{
  "qk_norm": true,
  "extras": ["some layers without attention", "local attention windows", "shifted keys", "gated attention", "attention sinks", "value embeddings", "hashed n-gram embeddings", "an embedding shortcut", "skips across layers", "capped logits"],
  "init_std_qkv": 0.0425,
  "warmup_steps": 0,
  "train_tokens": 127200000
}
Each number is 128 + 32 x the weight over its row's rms, rounded and kept within 0 to 255. Layers, rows and columns count from 0. Numbers have three digits each. The size before them is the row's rms in percent of the matrix's.

# layer 2 MLP up, 384x128, rms 0.0971, rows 60-109, columns 64-127
098:124103139184174067089099150163127125080111112113114164125173119078091135139119161081122194079133147114102137141156162160135128160111148132154102142109133147144076121129180117156140125152159080
104:178153115142126084160170096206073081161127073106159137133130033158148059115145146121109110154140153129187134109087101141141159186139157074125212155080117090149107110198142129136146127068127097
102:134063147080113139141074146102196131118156139111111158066117179095109109153128136118095138140155142145106162097176108154104151061110190121150173166070115058152046173178139119112179125152128103
103:150106108125099157132172081188184106105108115130127061122136121138129129115129155168116146151143163085109125131194115200093114123136115119090126111165079124105097094086167084140087163123143181
094:142136127160166124133069110083145168170165127136035089128106136127142136127173125125086118151130114160156069114115161122090109085166136083135148109112117130123089161131152184114154113098156168
105:098144119166157115114083124120130069224168127109199140081056153151105125111083138095139138175108143055122116132077185072167152130122136130107108167117112101115125115135120131136131134156107135
096:178139132181148159138138124175138122151199124113089109098143138108141161178131140188096111125153127166175146110112168101052132158178167152118172181168103103123101159112123124093182118181169105
112:126090128096140124141119151141139115185117216123164133113139156089110133127131081119079099104072132146120124110135081102150141114114151099071157185154155105148103130102096077063146147124166094
110:125130160171123127139156125119091075162186127098149159155119158135111104109147153053149117108164160179099127119154142088186128079173161185104167180108139127227174190075167120086158102148143139
096:079192108144104100157149148134099141169117134142071134107133187098039099072090115089136108088160149175115100164071145171129152145120105125084173124159178168091158073106186126097091063074114107
101:192132125087095176140061140116148127121138096124128120112151149133165101090105159105066102144145131212152080119119114123185154094170151112081216172119151089125120097145114143132129116155092070
093:114088142139113151151105133144104161145098188165157182070120128107177113109089155130096147093101129133138175143140192107159154089072118126156110102153175093157094157121130052099178161141154152
092:148144161107080151175127192168146114095114133159209083141157126144117163100077106129170083113179123110135117100164114078111102179136042136110147116126160094139175137112094076146111101104142136
108:109153081149106104188134113136147069110140071098078120166109117134120091178072094152146162135118071161141105082136113140197089129055118108140101122173117110075182135093188137166120138160123087
107:085221145123123169152126125153178091143138137140162194180151101103147191074152154140162152148180104180137126123081144136126115143094095107106218124183113098129125179121121183135147130118123147
104:109139188089138143198121082120153141134147109161109195120156071176139142126131156155091155172128081107188086116187098122099136160090161172138175086127096128119087161184167109104071133117149116
100:119123106109183152157144171165133130137126051098156123130078144123071152114123137113165122085119174127088191119104152098164111082098169137155128142093129110138074121155142151190138102164084162
099:142134110167121120094123131137103131090064146142144145120204124086109145110137113134151182133113120130118070070068162181128127153095162144106090096204155086128171180114182157093107148107192080
091:188077104136096163189136135138123124136060131075044134118156127168106109142121145115142140137136132099096111130097156159189107106153038153075079212078130152104156121100174100153163164116173112
092:096125176121139143145084103111092101161089081107032145137209099107149104140100066079121123112128163129094141100069101136176111118149145150139062127144183102131062120031131105124120167123137143
104:182175097168141029197176118139129120137138068116152133075149157163119081084094144106120145077117136097146085131181139081155109175109150120142119148116168171174114137112170126124124158128089075
104:155153150123118151104208119123114137120180105178147134160196193178111111131092113146181116173099084145108086110130104172136159140180111097149136141079175060083132137138134118116144112147122141
093:143093107172102177166094172098139064126093102146084110114032133119106130155129139143084129217162077128104182114124105105122137169138142136119168124117104089104101099166104147154199128112133084
093:113076072111150108194169181149158148132110134129172121132136070144150148210090134139131096125070146107125113136120122148118166152111116164151159128162111117129098121139182096126063178098161136
105:132129131088105122137138171190135164116113165128196173167167122151155084106202137151081086149169203134147097106109111155096167090123188150146098130138155173149099142157199155135079116106103137
102:134126132137125149136083138151098112128106120174116143138132071075000089094135106140146112159057117123136091149136152158144106151135171095197088141120110104152160089147119132132195164140140092
102:173132126146073127173114067106118086123123113099160127074125125099090161145089174101140115113171156128112116110125113114119093110139039100076096123177148150138159091088126143193143130093103109
107:124161168085088102161123118192165120116150141106132142125129129117119093136133168081165149123136173107140119119150099168127143092103214106048137089109108136120043148162113072102104117183147150
104:076084141210133123122105135132127131145152128122084106075115145093135056125164149078165118119175165085100131097093168129168184079046146119137107136098086127100065122148179070165172149105153130
093:164128150097145157148130105106145134121163099143123122096200177097126121141108069139148123078109116099131159057128124087171170132065164147113130146058175088109093172141114100128082086148137106
109:153131186175125129133118146120099087122154065114143088155140099087148145153104169114161137161102222119162098138127173179111152190133096146149115127154179163165099122097103157140089142134105142
104:123104115117124123145134086148176147151135127129139100138154157176191075153103146131089132112166074100111110101100108143144141145129176106128142098166142165192154164151162158177121098126075135
103:143151108104124105130128176143085049095109134116061127151132117095059139096130132137138166142219142173079143086149137143121145169105145099151162172164111091160128154192116123069189136114154160
106:126139086096085144114124103106099088131114141161063167089080151134116090184119184098129107134147058124106148140104076125141180137125112113179147147162167113094130139152125125129200088088068116
110:111129171100144213165142091140204151166125098128143107088113146101078067092157095146128137157178141127154131129192086155123205116093157143095119078121095147123108099149149123113129079082162123
101:083096113146135183178139104165169124108155073128099166174140152114115107095184104118125082114186066107144161117110136122111170137067129122156116157128101098161210098219112163094113148151173157
113:063149154106102155128156142133159127131127176124114117126125058085079156139143066149141096184160182145118150121094178133134172158124114154100064181154154088163091110127101086055086125131141151
103:145106157110055163132111116150137095123140096130155168143092157068119111070081149107116103161116138161116120079161179146117126118153106136098105088148142141134122151185140126091117130111108102
102:143099126165075076116099152091128132112175141111112096119131140104164113131132175134142142131129126115131112125134177116069123085166136085160136154144052166144110164164122113097095110169111132
098:207139105155181114111138152126126158104157157136103136120139132136120147177115152124113117067246098137242123099150183152149139168146100104109184104136114077100132141166141095119140131116108125
105:136133129099088173140085169164154180096186216078120185197109124116125089124140154089141150104118124082180102106148154153176155110157111090109144120161102116102106153109154110147143138125179100
098:097136109128162119192131133123081145127135119136114153127123078139127174114179137138109164090144127178094092041093191102151138128157126158169113108118096102186127145153148128192117099165109128
094:136170146117111114164148168091076080096144117140095097135134121107096125114139171115111099102129153192079094128162153184169165132108130173093126120190082114089143137108217120103128130124116221
100:068120128103104158163113114056228128130130120115167154119109064153104105094168156129137104104169156124109155154091120134160100113130101144095105132124245108077129126056135125092121159140112170
090:116162191073137098142115185137151081130106165098056126150082078122151109111122128119190101184108143118166147080146085150126131105123103135117172166093113072094139103114087105110186108143145151
102:111114167147155117137154108108142095162119150104149149125199111128139134125103125161139098108190177100090095116129109095196156105137150114066149151115140135119142140163174085187111120080092157
100:119143136078132162120087137095115088134138135125178078157147134096122105136080144121121095108131100172163118128168135143138116165137181097147068079170080084180121152164083047103199128122167104
095:077168081123085137142135125177121018108128146145160126129192100153128149138141148168195103132186165148149084196102145097134148142115090162101126121103098134107182109142119124151129165106118107
099:114181151140149150182154089168089107128066135145135146082126092173096058124104096155182135105119159150183149194057113141134199089048111123142136127126127106113165104101039116159125089121095111
106:111167108197116152087162159143136150178093146084105154161098133149069118133189089131155126103175135169134101112108143071100157072111137113137183084089144136127116111192114123121177111158100125
# layer 2 MLP down (transposed), 384x128, rms 0.0333, rows 60-109, columns 64-127
099:138190127116144038152160131095119178145126120105118149128093080077206148117120096148107153110117063087131106118117144144133106135087060154131120124147090152126106075043050152158150145102097147
095:147056111113105136184170114156094191157081114117167127139102110113143113165053128192116123153130120153117055103159136165096088094123123125142145134139124098111097121106118228120097100127111123
099:139072150137151105115173096014105131134074170167104098131071163109149116147074079121126141142165151166132167142101137163103089078108151139103084166129107165163095178111163167144150185180116131
098:158111169084093112098148070035111097122123127144155096096105134101135139111149086107132191116111138153152105101183055165153149193162104142147123168122117112164146191138125058172247080145099128
103:163079148123132128126160085102096186159142134134090119141114104106129123118113111150155179138029140131133075163060121087098120128120120082119151118183133080090106131179135115108081110209115121
100:157148106113129177166137107158140102140150088113137147132073110129151138151121133154131091123077103098204155154157158146158126139152149134156114124182093141171127177074070149159150128160104072
096:141139124177151170101110093113100122191132163100162128104144084100151140151118112080147128099156178121127135177062161157144141110065096164112101165126124184146167120119134115109152127047110111
100:111164204133177096109165146088088119097145098183090128120166165145176139159120118120130145110110123162123172195148118138142096141177118121157115094136149188178135131150123120162151101091130092
104:087032118124126126192102198142143152120130163072158191132148161109132136144153145102123215113138169175090120112062154170138107144173153157114172114072136115139069170114136160145077113118133091
094:134095079107176140123102179194099145135075158105113101221123180065116131122140122144122143138120111105073123151096156121154123192145090089127118096124093115098121145131127146137076171161114142
100:159161080077121105096081179133134121126101123077116144151079127132106132164152150100134170076147123138117120172143144149113124152106152143134122125123074111140137146135096070106110129145128141
092:100104068147167102170124088138164198124128138170128103081153123159158083150082202119156179117126101122159179122143134098106085177144142153165118113188148112103128167107170202140079137127138143
094:152144205183130124171094138130091138141118126132152072143132068122151108185125103093075107139146148168092171173098200127137114143209126157116092155102081166172150109124155066100106133069104131
106:121052111128172093154115158131077157122152100131196099114124141149139143144149102118118087139115060115133100145126082147094058155102171183111157098175121154119120090104107084088082149182144144
104:163104141148141110115167145110146113094057118118181092137055112096084097184062151142151144142122112157112119113081125086098103105130145094141128106166190168066123115109146108184110150156147156
102:135136162204127100101164137086122113159103068084164149097088113128103146129101087177137135098108154115178130138091127133127101113103171098148120079094099196110169103118115129123171117188143180
097:100170142144219120115120087134130095121100075125151086093163118141210172147131163164166114101127119087125142071105117097140075123103141098118112135178201137091088158107133125140135155153136144
100:110099125146216156149090093122135119090096144103166137156215138159140102144133119177116105115112043096130123124127169174081150169155143115165099134145123122143160113125206217152111129169183100
093:113072067135111173173141166098102133103082127098138123174154096131135106120091143162079083139112165163096099138121105103114101135140095111125161140147176196179102119090119144114078104152126120
100:114129142088129084167085155125148063128119183120123094097158120116152056161076081075094111140116123082135161082157105112151095125122138103087114097126103112130067146080130127088106123094161094
099:137041142107172165139147145199121141119130109146099106131125138160144123202119133130106115156116085142094173103120107173105087144182091109083098105161125081113141110095137116133143163132141138
098:156136143190138120112098131123054143077113169138096043184126152178123103103131157101112117100127166160113155065154134115118101099107128145112087080132119184119177095126112083186131160110147122
103:172142111135142134091091170067152172134175105067125042158086129148103106075143116094125121136169132116143098134104145177187127141110129048163160114108114165137135119105061127123126140113128118
097:098167146180143119135187113157106139086111130083087152128076143102162114137162115094178154106115123165070159125135153151122148115113171169180152148123184171156121156071119139056125152071112093
108:132110103089219100094159079118130100102133113132108126127157187107157148157161109119145143146147111096149116110119105088140136095172173129137190109154110135186122174223135142131107161079165141
106:139148132153112098078113146084065127169130155094107095099147153103118058209114110159148152105036181135121053143161113125117112103142094138077120148114120112141152110101159152118175124109147090
099:125155124127137094130127096134147162107120097137097080069139170051089101149159179136088084116082118168132143146197134119158116115137086067112140095135097109083146174158178094107087102128152117
105:121120146111090152133158159123110120180127141156081150160161135165126173153087161146088108142124090133049129087097122140137113108031129120114152080151106148151099145166107108108193091152146093
099:114212148106134128108180130106077127178088148108105150061171183102075150178144104116109123193127106100117159100120128108147119098065141154114165147139141125063110156079176139137162132123185105
088:131114143168145103103132178125115147094124165148180048130138101162141145100121095120167144132133110132158148122077133149100150101046121141119086118132160230133143068130163134116074198129123137
110:140106083156112123170138163148135089106138178157119134117189170078181149110134152119123076155150110093111044056092091139153153094077111171115167102104110094108086164159137117105188141156142120
104:176156152073082134103154086096090121079136077177092146178105095149066141158184158164170140173104156103132086113133135117201126147077189113142071091115108125156140085123100151174101072117135130
100:055093125106177152156185068131109133098117129197090141122117103079143091117153118133101151157109160149146157171125111142120125124131101111136128097141037106141143132095151108128225086088141097
100:172133133224168124108096143116125169115106085147110112151111183149095116140098141122172123061151141148150108129136157123123160146124101065110151121062083143135091129173142101133174165100143123
106:136139105137122050160148124117105094093162102127160163114108088117161168186154163157211141134130103102134178074115122136125097091111127142144154106105118122116171124166136129170096120200092136
096:109120181092123053104130145140072170092150142154078066135160113119191181128148103158171141119119143106143136128145052113131128122170121096118144129154065137187143089136129162134118125125126140
111:052114088082135205083154117122166118124153116093101092098173158096191068111102142138137152143135139166082164190110170161076151139114114143118170136154103122144094121130122139094110150121107066
100:144174144126129075147126130158105078091174132121076158115136112197173163159135129169158133125144066126099139085129143117153091134149142137173167137122100118144095203209157158126105137154068157
106:123171101150159220120183070111135103211113146159121127098130115128146090108180082156078114076084158102098119136076175131104169190116113127134173071113168190151106130147127106119158175094155128
098:140078103060187126097138152126115083178127120182117048198150155088131164185121172198105165095132099129195135138141174124083148125072114103157136138100163147118158134129083133148162184077104150
107:144107144127139080134119110132136158100203185094188078103180143161152136093085125137135189185135122098132133081140154070073122136125055157148068071145140093102128092170092124132099132133141128
098:090092156134057128101070105125145136146102138144175090131109093144128097088098135148100152124115099081087097192120122075093092108099159155119138117130153099038077088167115143120119103130105122
099:146194115120084125151136115145132123121064094137117097100083159160110138124179103069097136147153120147139139150125146169146171095158165126097082151123112216190116134071120115112135133169136057
100:069123109087063079117121101101126123083121118203100165151152082154123120089125123113084117131154113121141164179161129200111134157086111125057153108149123177077115081151139119140090134133168104
097:144106147126108119122137097140081102180100120129079156128131124100179121145087089176152108156160111123156063086092114228138084143163158117138157160140116101126092132111119117136087092069073108
106:153094110083154154167118111099165092141115148064123182101067123166173150143084153157155070151118108089091069114154145171167154153154125061133128134200119149083121078142105122142124110147076103
098:083099080191072163111074071117107122129105121125095117136170125132098132181161067159113140138193189150175143142170150179193118151141137130128041129181121131114113147144129178154102102085134165
095:107089131155143126114158120085116157099129153114143116085132155113169122124141159122091153129127147191110133081116092122073096110184114134173153071122126153148153165069165180137107119092130133
099:090114088132102065181124085198113137121192139100125174166103164141136088130073148188189115163112127139140154095142116173118112138125168124154146135094090139119124135159188124132109135091102119
106:127104152129121099127172108122114109135164131155156136081101095115120148142191172129145117115061085114196079106108133147114140136126176095124137131124070099125139090177118096116114137121113102